config = dict(
    num_hidden_layers=14,
    vocab_size=923,
    norm_place='pre',
    norm_eps=1e-05,
    rope_fraction=0.25,
    attn_scale=0.177,
    init_std_up=0.0576,
    init_std_down=0.0,
    max_grad_norm=2.0,
    decay_shape='sqrt',
    train_tokens=150100000,
)
Each number is 200 + 30 x the weight over the matrix's rms, rounded and kept within 0 to 999. Layers, rows and columns count from 0.

# v: layer 4 attention value, 128x128, rms 0.0432, rows 85-105, columns 0-63
# o: layer 4 attention output (transposed), 128x128, rms 0.044, rows 85-104, columns 0-63
# q: layer 4 attention query, 128x128, rms 0.0659, rows 96-127, columns 0-63
# k: layer 4 attention key, 128x128, rms 0.0632, rows 96-127, columns 0-63
v85,240,188,223,181,193,181,224,210,218,186,175,217,215,185,194,192,172,171,161,212,188,200,168,212,231,224,224,206,185,176,181,161,210,175,218,189,196,165,169,216,221,172,183,142,214,204,174,186,213,196,152,248,193,195,210,211,205,201,174,197,174,210,184,175
o85,193,208,198,180,168,206,202,225,194,204,236,205,187,207,165,217,205,218,218,224,194,230,208,145,207,187,223,183,222,228,167,229,225,231,189,193,232,200,196,196,185,200,196,202,180,208,231,202,214,178,187,184,200,230,194,192,183,185,212,222,199,211,231,199
v86,228,144,208,214,179,219,229,178,208,210,150,154,195,204,207,210,214,209,174,204,205,163,202,192,210,240,187,226,209,211,231,288,192,229,193,186,193,195,220,181,168,200,210,220,201,183,217,185,201,207,228,149,178,225,184,166,230,228,231,190,265,203,178,225
o86,238,195,206,197,227,175,194,215,189,182,195,229,201,230,209,140,225,152,215,169,211,200,179,202,159,225,199,193,207,184,190,200,180,163,188,238,205,260,196,250,173,242,199,204,231,202,198,161,245,197,211,205,157,151,225,243,214,228,152,185,187,207,249,199
v87,203,195,165,225,179,215,208,217,204,195,252,207,176,217,186,208,214,226,186,157,224,202,221,180,217,161,183,203,207,253,189,250,163,218,194,179,210,222,230,230,187,158,229,207,150,183,206,177,191,130,188,216,167,202,198,211,161,210,218,227,156,194,214,214
o87,203,177,196,196,204,208,186,187,227,236,145,191,197,207,217,185,215,206,208,221,179,224,195,219,172,150,193,206,236,199,177,196,215,177,192,234,190,194,173,220,202,202,219,209,216,210,195,239,215,217,231,179,192,188,175,197,191,247,190,168,198,217,214,195
v88,238,156,177,231,191,203,168,271,139,217,185,222,159,188,206,151,212,200,160,176,208,186,251,182,257,187,205,168,232,199,239,279,200,179,208,188,209,186,199,211,181,207,147,146,174,222,183,199,233,171,210,201,190,193,223,151,202,190,181,222,203,214,189,190
o88,232,170,203,178,225,225,234,174,261,203,250,216,172,199,216,216,143,189,200,210,171,253,166,219,171,266,171,257,191,215,203,207,160,212,159,246,187,214,198,216,160,215,199,210,219,189,177,201,214,229,225,192,168,265,200,260,213,233,150,191,177,162,196,238
v89,259,220,193,201,212,208,225,201,172,196,195,228,222,190,210,217,193,176,199,218,202,216,238,176,228,177,197,183,218,181,212,255,191,193,213,206,211,181,208,187,201,218,151,175,172,202,229,231,185,247,182,192,216,184,169,192,242,200,225,245,186,191,222,201
o89,177,179,168,197,227,194,178,195,233,201,158,216,194,229,215,201,183,205,255,188,224,197,191,191,197,237,193,236,152,174,257,166,179,199,201,234,185,184,172,223,198,194,195,222,189,170,191,185,153,197,216,186,175,186,226,205,201,212,170,194,233,199,197,185
v90,190,185,219,212,213,189,152,261,159,164,223,175,201,212,207,222,169,224,148,210,208,218,173,173,150,189,163,208,205,226,198,213,219,216,222,166,169,182,189,246,195,146,221,193,241,185,184,231,211,184,225,157,207,186,151,201,211,220,208,250,162,190,198,186
o90,174,210,200,180,150,213,179,167,231,217,163,207,207,202,179,215,201,177,228,195,196,198,229,236,184,190,245,188,223,198,220,187,192,193,181,239,224,208,159,181,245,218,220,210,193,220,218,211,183,194,182,236,189,163,224,201,191,191,202,219,201,216,242,196
v91,177,223,202,178,213,198,222,195,221,177,224,195,194,224,191,186,236,190,230,237,206,185,161,219,257,253,228,185,183,209,193,234,214,199,196,197,237,206,197,161,228,229,178,211,232,196,159,176,200,175,156,176,143,197,229,179,177,186,181,136,208,159,182,180
o91,190,213,169,192,152,202,202,172,153,194,171,208,154,183,177,189,169,226,183,219,170,218,204,138,234,123,207,198,204,212,121,174,232,175,194,170,200,186,224,213,216,186,182,204,233,182,242,198,183,234,227,216,252,224,214,172,236,182,215,227,179,246,203,211
v92,141,219,196,198,209,182,180,195,160,228,205,188,177,211,195,209,237,226,262,219,200,162,216,208,215,209,188,215,185,227,191,174,164,175,151,209,221,182,212,200,237,229,200,198,219,209,233,195,212,257,152,207,179,204,187,209,234,226,197,115,217,223,202,232
o92,230,189,201,213,229,214,209,228,192,197,206,185,193,192,196,210,164,166,161,227,219,208,188,208,202,187,194,182,189,199,177,197,209,204,226,229,197,239,162,208,160,183,174,188,194,178,172,173,187,165,175,206,218,199,186,197,217,223,229,204,169,207,216,200
v93,198,195,188,195,185,188,207,227,201,194,216,215,184,160,168,192,214,134,227,179,173,249,218,222,199,195,214,232,173,167,168,119,189,240,209,242,224,160,206,206,215,217,197,236,177,228,180,179,209,205,176,205,209,192,216,180,183,192,230,221,156,169,192,211
o93,188,201,192,196,227,197,188,182,193,214,205,203,195,243,212,206,192,204,195,216,191,201,210,208,225,191,212,167,185,207,238,213,205,192,198,190,178,195,189,195,199,194,180,193,214,197,202,197,175,196,227,193,188,177,190,176,220,228,191,204,217,198,190,189
v94,158,207,173,213,222,218,237,244,182,168,212,194,269,222,190,244,236,174,141,191,174,199,213,230,215,190,222,172,204,193,275,238,209,177,181,221,235,200,206,156,196,162,226,236,185,196,161,174,190,202,176,168,178,200,219,221,194,218,185,132,181,199,195,208
o94,243,192,171,201,151,177,176,155,219,252,175,207,188,213,209,174,185,220,197,231,206,235,170,148,219,201,194,210,208,160,79,152,206,222,195,209,211,170,195,222,227,189,203,179,202,196,224,216,218,217,152,230,223,274,207,212,220,165,205,215,197,220,211,228
v95,217,211,195,181,184,233,178,179,222,199,170,211,233,221,200,166,213,171,225,209,152,261,214,208,183,170,219,175,181,192,186,184,171,208,226,231,221,216,211,181,224,204,215,231,220,195,225,213,186,194,179,207,219,199,200,195,207,210,197,151,210,174,221,219
o95,169,219,208,244,186,173,207,204,198,195,191,190,219,191,199,210,202,211,183,187,220,162,178,235,206,215,203,212,201,173,215,179,194,187,213,160,196,168,201,187,215,215,236,211,186,174,181,200,198,229,208,224,189,190,201,187,228,178,202,206,207,181,226,176
q96,131,132,202,205,164,155,154,181,188,236,189,163,216,186,187,188,239,211,212,228,187,213,257,181,233,177,204,216,197,177,157,233,243,166,198,147,186,214,258,177,224,238,165,224,237,203,229,194,205,197,144,199,172,209,219,231,240,208,189,167,192,208,220,221
k96,227,233,225,207,260,212,209,208,186,179,202,263,180,211,194,203,178,171,197,218,203,212,154,182,183,201,188,206,258,189,210,190,199,232,220,227,219,161,186,226,180,192,210,165,195,214,222,222,207,183,194,181,181,254,207,182,179,193,204,177,182,183,146,222
q97,258,265,248,219,277,187,202,184,214,145,205,231,206,225,222,244,206,145,224,165,200,146,194,196,156,230,258,239,253,174,252,194,178,240,228,250,184,133,154,258,141,167,241,190,225,190,156,239,242,225,187,205,183,249,193,197,208,215,225,216,219,188,148,158
k97,183,161,166,305,187,159,250,231,210,208,141,222,191,214,162,187,179,210,221,185,193,209,223,147,215,195,209,165,317,236,200,245,200,238,161,192,181,186,207,215,139,151,173,232,222,167,188,243,231,175,226,199,170,328,123,172,224,237,284,185,193,208,259,202
q98,199,259,266,216,264,159,205,173,154,176,223,158,247,199,155,287,276,187,220,223,266,147,201,243,225,199,205,303,206,194,214,142,75,238,159,190,164,180,157,226,171,196,237,198,214,158,201,172,217,206,181,166,258,232,211,165,128,240,241,218,242,139,155,255
k98,183,193,190,238,177,210,201,196,212,184,161,219,198,211,203,195,184,192,202,201,185,208,183,196,210,208,195,182,223,220,210,192,186,228,177,188,184,197,180,194,189,203,186,207,213,196,210,225,202,186,216,208,193,242,161,205,204,219,223,175,214,204,195,191
q99,209,187,220,176,197,216,176,204,191,148,213,246,205,198,199,155,206,191,201,210,190,197,230,191,179,187,200,257,213,162,165,173,224,176,203,189,217,192,178,200,209,185,213,196,214,208,199,180,217,221,215,188,155,199,244,199,184,189,171,252,219,221,195,216
k99,221,191,227,368,260,92,215,162,171,177,180,206,198,217,169,243,147,161,257,160,175,230,208,199,205,247,220,161,355,219,253,234,114,312,173,233,138,187,170,240,84,169,195,213,230,150,238,265,326,167,209,172,193,445,155,150,203,215,358,222,199,147,159,206
q100,326,266,195,193,234,252,226,181,236,148,168,200,181,182,213,211,188,148,191,204,143,107,201,170,122,226,242,204,206,197,243,192,233,187,275,190,199,145,165,215,204,211,203,173,195,287,160,183,183,190,169,181,182,208,178,214,228,189,154,193,185,195,203,166
k100,197,235,233,200,237,242,173,140,169,183,262,260,234,238,205,221,179,205,184,216,180,278,216,197,216,219,186,212,161,158,269,184,218,198,272,210,204,177,178,151,240,256,138,161,183,190,247,172,213,219,194,249,242,170,196,196,129,206,194,187,202,190,176,209
q101,193,228,278,231,258,135,203,204,174,253,234,141,252,196,135,269,223,243,208,219,270,173,187,212,265,216,187,260,186,187,176,164,93,258,115,197,171,249,179,210,185,216,202,189,170,156,229,206,236,193,205,159,278,219,172,143,117,206,260,221,240,129,163,289
k101,217,199,207,260,220,186,209,196,196,194,165,246,207,225,198,226,175,168,215,167,189,202,187,196,191,200,221,167,256,226,218,220,184,234,182,216,186,183,169,203,155,184,193,198,207,183,214,234,224,179,217,211,210,279,175,205,220,196,254,184,217,190,182,206
q102,188,172,180,199,186,204,198,209,227,197,186,216,208,202,192,173,155,186,194,195,178,236,196,204,210,230,187,131,200,210,195,239,210,226,217,211,197,204,223,204,194,188,205,195,190,197,214,208,197,170,191,195,205,197,167,188,243,224,211,176,200,191,211,200
k102,241,221,215,54,200,288,212,213,198,216,237,179,224,204,234,220,248,214,124,222,235,180,219,244,127,200,189,243,92,172,198,181,257,94,253,204,260,210,213,143,304,217,215,185,168,304,162,138,123,230,231,228,243,22,275,261,154,168,81,172,211,233,267,216
q103,200,226,303,254,290,141,182,173,138,180,223,106,326,173,145,319,221,141,234,209,292,175,174,272,247,199,239,306,247,208,237,235,50,295,94,208,113,162,201,240,169,185,260,192,182,128,232,197,275,201,137,137,263,277,194,124,136,265,288,201,255,89,103,298
k103,195,210,196,201,166,199,197,215,207,215,187,201,192,206,208,188,214,203,191,210,217,212,190,202,201,192,212,188,190,214,196,206,220,195,202,197,194,194,215,185,207,202,192,208,209,208,199,202,170,191,211,204,198,204,188,195,210,208,193,190,203,221,204,187
q104,208,241,268,227,200,186,191,192,144,205,207,199,203,193,207,225,161,246,200,174,176,231,172,234,220,196,210,158,222,226,185,233,163,181,231,188,119,199,194,239,199,230,151,211,154,177,177,197,191,208,231,194,256,178,185,171,189,164,195,209,194,174,181,163
k104,185,231,192,207,161,151,191,157,172,210,197,212,189,175,228,246,185,209,241,211,146,166,181,161,247,137,226,230,170,243,186,168,192,182,178,190,191,230,182,170,189,245,184,139,167,191,276,223,162,203,220,201,216,223,189,179,203,209,186,171,216,168,248,194
q105,268,186,159,199,232,215,208,219,148,224,160,171,255,212,185,124,153,158,211,235,178,250,227,214,174,216,185,196,192,139,166,163,226,189,176,186,178,237,207,174,191,185,223,145,259,214,244,191,202,178,193,198,201,200,236,173,203,188,183,256,211,180,195,229
k105,195,220,171,165,212,195,229,199,230,231,153,237,209,187,203,162,246,185,187,173,190,193,173,192,215,176,210,124,201,194,231,212,251,237,209,224,176,231,229,181,230,128,175,179,162,215,201,177,186,187,226,189,171,197,181,207,130,224,209,169,246,198,218,210
q106,178,197,186,205,179,184,261,170,245,202,184,259,189,218,179,203,175,169,238,184,99,193,158,229,184,201,161,182,170,193,238,143,213,231,289,282,215,195,188,248,190,200,193,209,234,255,240,213,159,158,204,231,221,189,180,191,197,165,227,186,228,195,235,222
k106,176,163,263,244,235,221,195,216,187,182,283,194,227,232,212,221,182,182,208,203,190,221,224,123,215,233,230,201,233,168,279,186,196,188,243,158,205,220,205,164,202,141,219,236,191,163,216,215,250,198,169,163,183,158,199,183,166,189,203,178,169,188,167,201
q107,227,193,233,170,196,222,195,251,238,243,219,199,241,270,189,207,246,173,180,219,136,195,184,235,148,214,176,206,211,184,201,175,195,159,186,193,224,222,162,189,238,194,232,230,164,238,188,189,200,225,160,184,181,205,256,222,238,176,192,230,244,177,177,224
k107,248,169,188,204,224,210,211,234,252,173,201,201,158,156,214,198,274,174,216,201,217,278,199,231,161,211,149,186,221,235,200,196,169,208,207,180,224,210,152,239,183,144,228,205,171,181,227,209,170,198,180,150,156,208,253,140,172,185,198,203,181,191,209,191
q108,256,218,205,181,221,207,212,227,223,166,186,225,184,204,172,187,208,174,172,204,211,160,139,244,169,168,215,216,164,160,221,193,186,224,224,267,269,258,181,211,207,164,161,172,177,276,233,224,154,196,238,187,272,213,221,175,164,182,178,197,191,196,210,214
k108,204,242,177,179,134,213,263,215,183,185,207,265,184,142,235,211,191,237,221,130,151,228,176,226,202,206,185,211,217,246,239,197,249,237,254,193,189,238,221,248,189,195,206,183,180,242,199,200,240,156,182,168,162,184,168,219,197,149,208,186,171,187,140,252
q109,184,149,185,202,227,171,220,163,219,191,195,194,203,207,214,186,244,132,186,207,219,195,204,223,219,143,197,221,230,176,212,175,191,215,248,219,180,196,206,204,195,236,192,192,210,193,175,169,141,197,121,171,139,198,206,230,225,273,222,168,225,198,163,184
k109,205,210,143,191,181,207,178,270,189,229,246,206,208,191,201,151,176,224,231,172,198,255,215,224,220,198,195,150,234,183,155,168,239,198,175,223,218,211,191,197,204,132,153,159,194,206,257,189,204,199,249,189,191,175,206,186,245,182,181,164,260,199,239,169
q110,183,174,216,190,197,170,187,222,208,202,206,224,203,231,232,195,171,188,216,195,170,215,193,259,195,164,178,214,189,125,192,254,233,213,253,269,188,176,196,215,214,163,215,147,195,244,247,184,168,157,211,193,204,188,185,159,170,161,226,212,196,230,217,224
k110,184,151,227,227,215,196,174,207,144,166,227,180,201,221,190,240,229,164,172,205,174,187,235,215,216,211,170,218,216,234,244,224,210,181,254,192,185,233,222,180,211,170,216,244,188,179,229,233,227,173,198,194,213,188,134,196,200,178,190,187,174,176,217,236
q111,230,148,221,218,196,219,146,214,253,215,227,203,193,190,224,215,231,170,212,205,250,204,278,196,164,166,204,187,242,173,171,250,193,207,173,158,155,220,222,116,253,217,178,190,173,161,216,170,289,193,190,169,194,209,196,164,144,205,189,246,156,199,203,193
k111,187,222,138,206,199,162,219,214,197,235,192,150,212,190,222,217,229,208,169,223,252,154,134,226,170,180,166,201,188,201,147,230,183,182,204,219,235,186,198,228,215,230,214,207,203,197,143,235,161,225,214,159,194,189,177,181,191,205,211,270,152,174,213,172
q112,215,232,189,193,219,224,232,202,240,169,179,208,179,190,212,199,187,182,151,180,201,156,200,200,149,197,272,171,196,209,213,167,218,206,238,231,271,217,203,221,212,210,193,216,244,199,169,228,179,200,167,243,222,192,184,223,215,207,204,192,208,228,236,197
k112,225,200,219,195,178,181,262,219,200,219,253,201,193,240,202,170,173,210,246,177,191,217,228,202,207,159,180,192,243,243,229,158,205,213,199,172,162,222,225,214,212,146,252,190,155,235,212,171,193,173,223,185,223,149,244,176,198,211,186,169,153,221,151,226
q113,240,204,216,169,197,223,170,206,161,222,160,222,188,230,233,184,214,237,222,185,163,256,226,232,171,217,195,186,232,139,131,225,195,202,219,196,187,165,173,235,190,144,264,158,196,164,175,226,191,205,245,205,220,201,206,220,238,179,211,225,243,148,180,170
k113,219,216,171,163,230,201,202,194,185,147,226,236,192,192,183,201,195,187,186,213,199,215,229,183,182,250,236,156,202,220,226,201,199,199,238,258,202,201,244,217,202,226,220,240,197,261,176,201,176,182,182,235,193,229,223,210,95,181,199,181,180,227,218,232
q114,175,238,211,224,200,171,196,180,187,154,184,197,233,174,217,243,239,149,222,206,200,209,258,188,224,198,231,225,207,167,202,226,200,165,183,218,250,215,215,202,219,213,113,202,198,225,212,232,164,202,185,191,184,207,119,227,196,218,181,193,220,235,226,157
k114,206,220,187,156,162,181,188,230,173,153,158,208,176,231,187,198,201,221,206,140,203,179,238,185,218,170,153,218,180,197,223,112,227,200,235,173,193,176,223,218,196,193,245,163,195,212,150,151,208,193,204,184,186,223,202,193,197,184,233,198,238,174,202,225
q115,171,210,215,211,233,196,241,151,150,280,193,182,204,171,194,249,233,209,233,226,182,225,246,234,248,220,183,185,164,172,180,248,226,197,182,227,199,209,200,203,179,200,222,245,181,236,188,184,148,200,174,143,199,191,234,210,166,197,216,189,165,167,194,128
k115,188,203,140,166,147,234,178,226,194,166,136,238,197,190,191,191,219,254,244,170,229,217,133,181,206,194,208,245,247,179,218,184,235,249,211,224,200,205,196,181,219,211,171,161,202,234,252,207,207,181,152,199,163,213,215,217,216,198,227,179,155,188,205,213
q116,168,237,216,203,177,152,167,221,162,266,230,186,195,229,162,188,214,241,159,196,135,233,197,218,216,199,218,174,249,186,190,203,189,184,224,143,205,167,170,178,202,178,237,141,194,154,188,199,198,198,178,244,163,202,176,198,212,180,198,199,222,204,214,166
k116,200,169,281,191,218,228,160,179,231,116,229,201,168,178,207,182,219,152,194,220,250,161,200,141,229,205,194,162,190,223,213,151,190,177,190,193,173,173,210,205,214,188,222,195,223,157,216,227,192,234,202,205,204,223,204,174,240,253,162,219,263,183,214,192
q117,240,185,177,204,139,225,226,198,250,226,203,219,184,170,193,231,212,209,197,176,138,133,200,197,189,191,186,213,170,248,220,174,167,242,230,216,211,207,187,153,185,168,179,126,212,257,206,206,193,179,221,184,250,215,156,205,144,172,202,227,192,213,209,224
k117,154,212,221,210,210,225,164,165,187,198,283,193,207,210,233,202,167,217,176,196,195,156,126,167,191,205,195,212,177,158,193,243,187,168,181,188,222,201,188,213,203,179,261,238,244,188,171,186,251,221,162,252,260,191,186,208,211,175,215,195,217,187,159,228
q118,202,167,176,199,193,214,226,161,193,197,162,141,185,192,157,238,249,219,186,175,236,149,203,155,195,193,236,230,171,219,248,215,165,212,181,211,197,153,235,204,199,256,173,219,208,245,174,224,209,216,187,209,211,211,210,208,185,237,207,196,127,226,215,242
k118,229,220,176,204,150,192,166,230,155,180,178,225,235,234,222,219,160,250,163,195,229,192,204,193,183,164,205,203,159,167,155,256,201,187,191,270,231,194,185,182,199,200,211,234,166,196,226,200,206,162,219,189,220,172,235,240,191,216,157,140,182,203,159,167
q119,181,250,189,186,251,201,250,188,205,177,199,240,148,188,194,190,204,195,205,208,194,222,118,207,193,206,206,188,182,250,224,119,238,228,286,227,235,215,214,238,193,151,225,206,187,213,259,200,181,179,260,223,195,207,230,156,187,202,198,180,123,196,230,206
k119,222,193,252,194,204,217,235,211,241,135,188,173,189,166,237,214,171,225,207,214,225,220,186,228,163,230,204,235,269,247,224,232,220,211,216,187,193,254,210,199,206,244,195,202,172,206,242,218,218,215,183,175,155,159,150,250,193,236,187,253,182,231,214,182
q120,206,239,206,188,248,182,223,198,225,171,229,291,200,244,145,163,161,235,200,198,145,220,157,144,228,238,274,122,181,181,178,180,241,220,234,207,220,189,226,188,186,194,219,200,174,210,234,213,196,221,181,220,234,179,185,152,173,230,189,187,214,216,198,189
k120,190,245,181,149,208,217,281,206,233,190,165,206,234,158,189,229,199,173,169,191,189,255,183,216,179,214,191,217,272,204,237,183,199,215,204,210,163,210,200,229,241,256,174,180,198,228,173,197,197,202,225,179,191,196,216,252,239,217,230,234,206,184,199,241
q121,224,244,227,182,197,208,232,207,230,189,217,242,210,196,213,229,272,210,155,188,219,189,228,178,215,205,217,174,207,222,234,223,149,184,228,214,212,156,171,158,202,197,217,157,164,189,159,227,205,184,207,219,181,193,188,253,165,200,199,160,173,181,234,181
k121,201,205,183,183,174,228,221,174,175,184,216,224,205,152,213,203,175,279,178,220,220,212,167,157,183,188,175,166,175,208,166,188,231,179,221,189,192,193,208,245,185,240,254,227,193,227,192,191,211,202,139,199,175,197,229,233,245,210,203,223,239,211,174,194
q122,245,209,210,190,196,231,218,172,192,139,161,220,152,212,189,202,238,185,172,189,208,166,181,251,185,220,159,153,206,242,213,122,188,183,234,240,181,198,178,254,190,155,220,183,209,176,186,201,190,230,249,204,210,223,197,215,244,163,224,190,272,170,232,133
k122,205,191,180,187,228,202,203,183,201,144,236,215,239,201,232,174,158,227,181,215,172,216,215,176,180,224,182,202,243,191,253,240,231,178,233,227,181,206,210,204,205,187,237,161,198,220,215,224,207,204,174,202,220,160,194,173,133,186,194,163,208,274,201,224
q123,192,181,145,190,185,156,172,239,186,206,187,216,194,186,205,156,170,166,199,181,153,206,241,176,194,210,238,131,258,210,204,184,246,208,217,178,221,181,240,236,166,198,233,210,159,200,237,197,149,221,179,213,172,193,187,189,256,202,203,248,256,246,191,216
k123,218,208,290,200,216,187,216,198,237,178,208,198,219,250,172,236,249,136,193,209,191,203,263,212,153,212,164,176,201,222,169,252,168,150,211,189,212,158,228,238,197,157,199,177,199,152,197,196,199,219,256,248,251,215,203,134,211,252,179,208,219,212,249,176
q124,159,220,199,199,188,223,235,169,154,120,215,221,178,170,223,224,232,159,201,174,212,214,199,215,241,154,217,243,238,187,208,224,200,156,207,179,161,212,175,152,206,220,185,181,204,157,178,194,201,213,182,184,155,199,216,194,242,192,187,177,149,190,215,170
k124,191,199,205,203,187,198,151,175,196,239,208,195,143,203,237,165,196,207,238,195,224,166,246,126,220,184,211,189,227,164,211,175,258,220,229,195,210,188,196,250,192,211,156,143,205,158,165,197,226,225,195,194,163,208,170,199,234,193,217,232,242,210,208,172
q125,205,170,215,193,198,167,266,222,151,200,149,156,247,186,255,173,199,179,218,245,172,221,173,251,188,149,163,230,203,189,205,221,167,234,153,224,173,240,153,170,191,203,212,206,183,229,254,162,204,156,196,185,231,196,209,212,245,160,211,187,275,177,209,221
k125,192,221,192,207,181,219,202,203,167,304,161,190,135,158,205,186,210,227,237,192,184,193,185,222,222,204,221,197,170,214,173,163,242,194,201,234,199,215,234,208,201,191,178,213,207,220,233,192,196,174,221,194,197,185,193,181,146,183,212,133,211,221,228,242
q126,222,229,203,219,202,216,171,179,250,171,157,145,155,221,271,182,195,194,199,176,211,113,219,168,148,161,233,197,185,209,203,222,214,224,211,209,211,227,214,217,172,217,184,234,186,193,171,173,200,172,210,245,199,197,217,208,211,144,175,245,204,204,182,178
k126,192,159,202,179,222,161,250,182,200,210,241,190,181,216,209,224,187,183,251,177,200,173,203,253,185,166,224,210,183,226,202,217,180,163,185,224,199,215,246,203,220,205,238,172,160,209,189,189,182,218,225,220,235,191,171,132,153,222,224,154,162,231,203,190
q127,115,191,176,201,191,199,262,197,219,184,214,225,152,221,190,250,208,166,196,181,178,181,137,174,182,250,239,177,192,229,190,172,211,203,199,222,184,248,228,208,196,200,198,225,198,204,190,181,217,199,206,161,208,212,189,203,203,233,200,183,156,218,194,141
k127,225,210,155,218,207,257,170,252,226,186,266,217,197,191,215,181,177,245,180,235,167,147,194,211,194,193,219,228,222,188,209,243,207,220,221,202,245,171,215,220,186,189,153,118,215,252,216,206,236,216,170,198,192,176,204,224,230,161,218,178,150,227,186,212
v96,267,165,178,188,171,203,231,212,125,184,180,189,163,223,124,214,194,207,134,191,122,282,217,183,181,184,114,253,201,218,195,215,203,224,215,173,203,184,206,213,176,195,159,250,152,205,110,239,180,183,190,221,141,198,204,253,261,238,201,214,207,206,182,210
o96,278,152,151,210,260,213,215,171,213,217,173,179,192,228,192,118,217,242,250,232,201,229,185,225,216,208,222,105,190,186,201,206,203,171,164,163,201,222,274,178,190,162,178,180,196,117,247,192,204,209,164,184,210,212,201,236,160,215,217,230,163,139,215,224
v97,162,237,208,185,280,203,131,205,221,204,274,231,207,173,231,227,213,144,242,236,177,178,184,152,217,205,194,145,177,114,197,183,198,201,232,187,149,230,167,174,233,194,198,236,233,169,208,169,169,218,182,183,204,190,298,218,128,156,198,194,255,195,194,179
o97,204,230,242,169,208,164,151,212,224,153,237,197,206,244,290,234,219,165,177,151,202,177,261,147,183,240,207,186,222,151,213,238,141,169,174,216,181,227,137,267,214,229,251,255,202,196,219,243,246,220,204,173,172,166,234,218,267,171,161,139,231,220,211,177
v98,161,258,170,212,260,187,219,186,297,174,220,213,237,163,173,206,189,206,175,227,174,175,127,160,282,225,235,162,171,193,278,253,227,228,223,243,168,226,174,199,159,220,191,253,201,206,165,154,220,263,178,223,193,201,208,129,99,123,164,210,217,127,165,241
o98,190,204,202,218,179,191,166,200,202,194,251,240,223,165,199,177,266,164,237,236,245,157,322,191,160,182,173,243,194,102,224,211,257,174,218,290,231,223,171,215,200,237,231,184,185,165,175,178,157,212,217,248,135,205,193,182,251,232,164,149,170,216,153,223
v99,181,158,164,191,218,191,244,203,271,188,235,226,177,227,151,182,237,261,234,244,219,170,249,173,287,208,124,243,191,218,196,209,205,185,246,119,180,188,232,244,201,193,140,250,148,210,181,196,216,190,281,106,154,203,201,134,155,219,235,199,165,266,169,222
o99,182,215,184,192,203,207,213,197,182,200,212,192,189,240,203,174,187,205,204,205,243,141,207,110,268,176,212,188,214,201,189,226,196,226,224,263,213,168,139,250,227,203,199,278,173,170,206,186,212,222,173,189,220,170,175,172,194,229,257,170,216,160,240,210
v100,253,205,245,208,142,192,201,209,228,164,200,213,167,174,211,178,146,137,234,207,155,203,189,178,198,188,231,145,184,216,245,293,201,198,237,246,189,191,168,206,184,149,132,212,235,157,139,234,247,254,167,231,220,173,204,162,181,169,165,236,134,174,184,211
o100,213,182,188,192,145,239,144,200,249,196,170,252,248,168,193,250,191,212,228,231,212,172,235,219,194,167,233,214,199,150,200,144,280,124,147,193,220,234,187,185,180,170,210,239,215,199,244,230,198,172,201,224,146,194,141,218,240,246,225,131,205,221,124,205
v101,232,218,251,228,212,172,234,189,206,220,266,166,230,197,182,207,227,156,188,222,216,172,207,220,194,187,193,157,213,136,231,215,219,230,220,214,243,196,195,147,200,262,156,264,201,172,198,167,187,275,153,74,213,205,241,187,173,209,203,168,179,113,201,133
o101,184,177,193,187,218,182,152,188,205,181,225,207,238,228,276,174,253,175,198,227,139,114,248,177,183,246,167,175,198,159,196,212,253,123,288,262,184,182,228,220,181,147,187,245,200,233,182,229,196,200,225,220,144,253,172,155,174,212,155,163,200,273,156,158
v102,160,160,189,210,184,164,125,234,214,219,171,172,196,162,134,151,203,195,257,230,238,228,243,218,224,246,216,219,226,184,190,229,215,231,167,142,217,215,172,169,196,254,155,220,274,219,200,138,196,194,142,177,194,217,182,149,188,209,200,220,227,204,199,251
o102,179,244,155,180,173,176,204,218,214,192,160,178,232,219,118,190,217,230,139,227,200,168,220,176,172,203,201,193,226,221,134,171,148,174,189,196,211,169,262,207,223,194,177,182,191,174,242,207,188,217,203,203,213,176,176,256,148,265,198,200,194,255,242,223
v103,182,248,154,186,159,173,185,242,126,210,293,205,234,177,243,187,167,234,172,240,132,181,229,231,203,236,241,265,179,198,188,208,185,223,240,232,235,196,159,275,217,252,178,207,196,227,170,245,222,146,154,134,234,182,244,167,200,85,191,222,265,167,182,117
o103,205,203,254,179,215,190,164,158,254,177,187,202,189,187,186,252,248,166,226,175,180,169,207,189,173,229,233,200,201,250,196,176,142,207,186,146,261,201,135,260,221,234,227,250,159,207,299,289,217,192,144,196,202,165,210,237,203,188,190,139,259,264,255,235
v104,209,172,137,213,200,234,170,189,219,192,248,196,155,148,199,204,256,130,245,197,214,246,270,228,247,160,152,214,199,198,202,231,220,215,189,190,125,256,192,157,212,212,205,145,187,184,192,244,146,215,126,207,208,193,216,183,150,147,239,234,258,202,229,207
o104,141,228,217,192,208,158,164,210,156,197,173,229,202,182,166,193,246,180,124,194,242,197,181,162,169,213,230,163,247,184,187,182,164,213,178,211,195,197,145,254,215,201,206,228,187,240,219,189,183,196,196,216,173,150,240,252,257,220,225,208,192,227,149,257
v105,256,196,79,202,188,199,269,202,194,225,208,231,189,222,220,242,155,235,152,227,178,184,132,152,183,162,262,186,209,266,194,156,166,210,175,204,185,235,190,180,213,191,153,193,169,208,172,270,195,193,240,270,196,200,177,263,231,173,191,190,147,232,249,155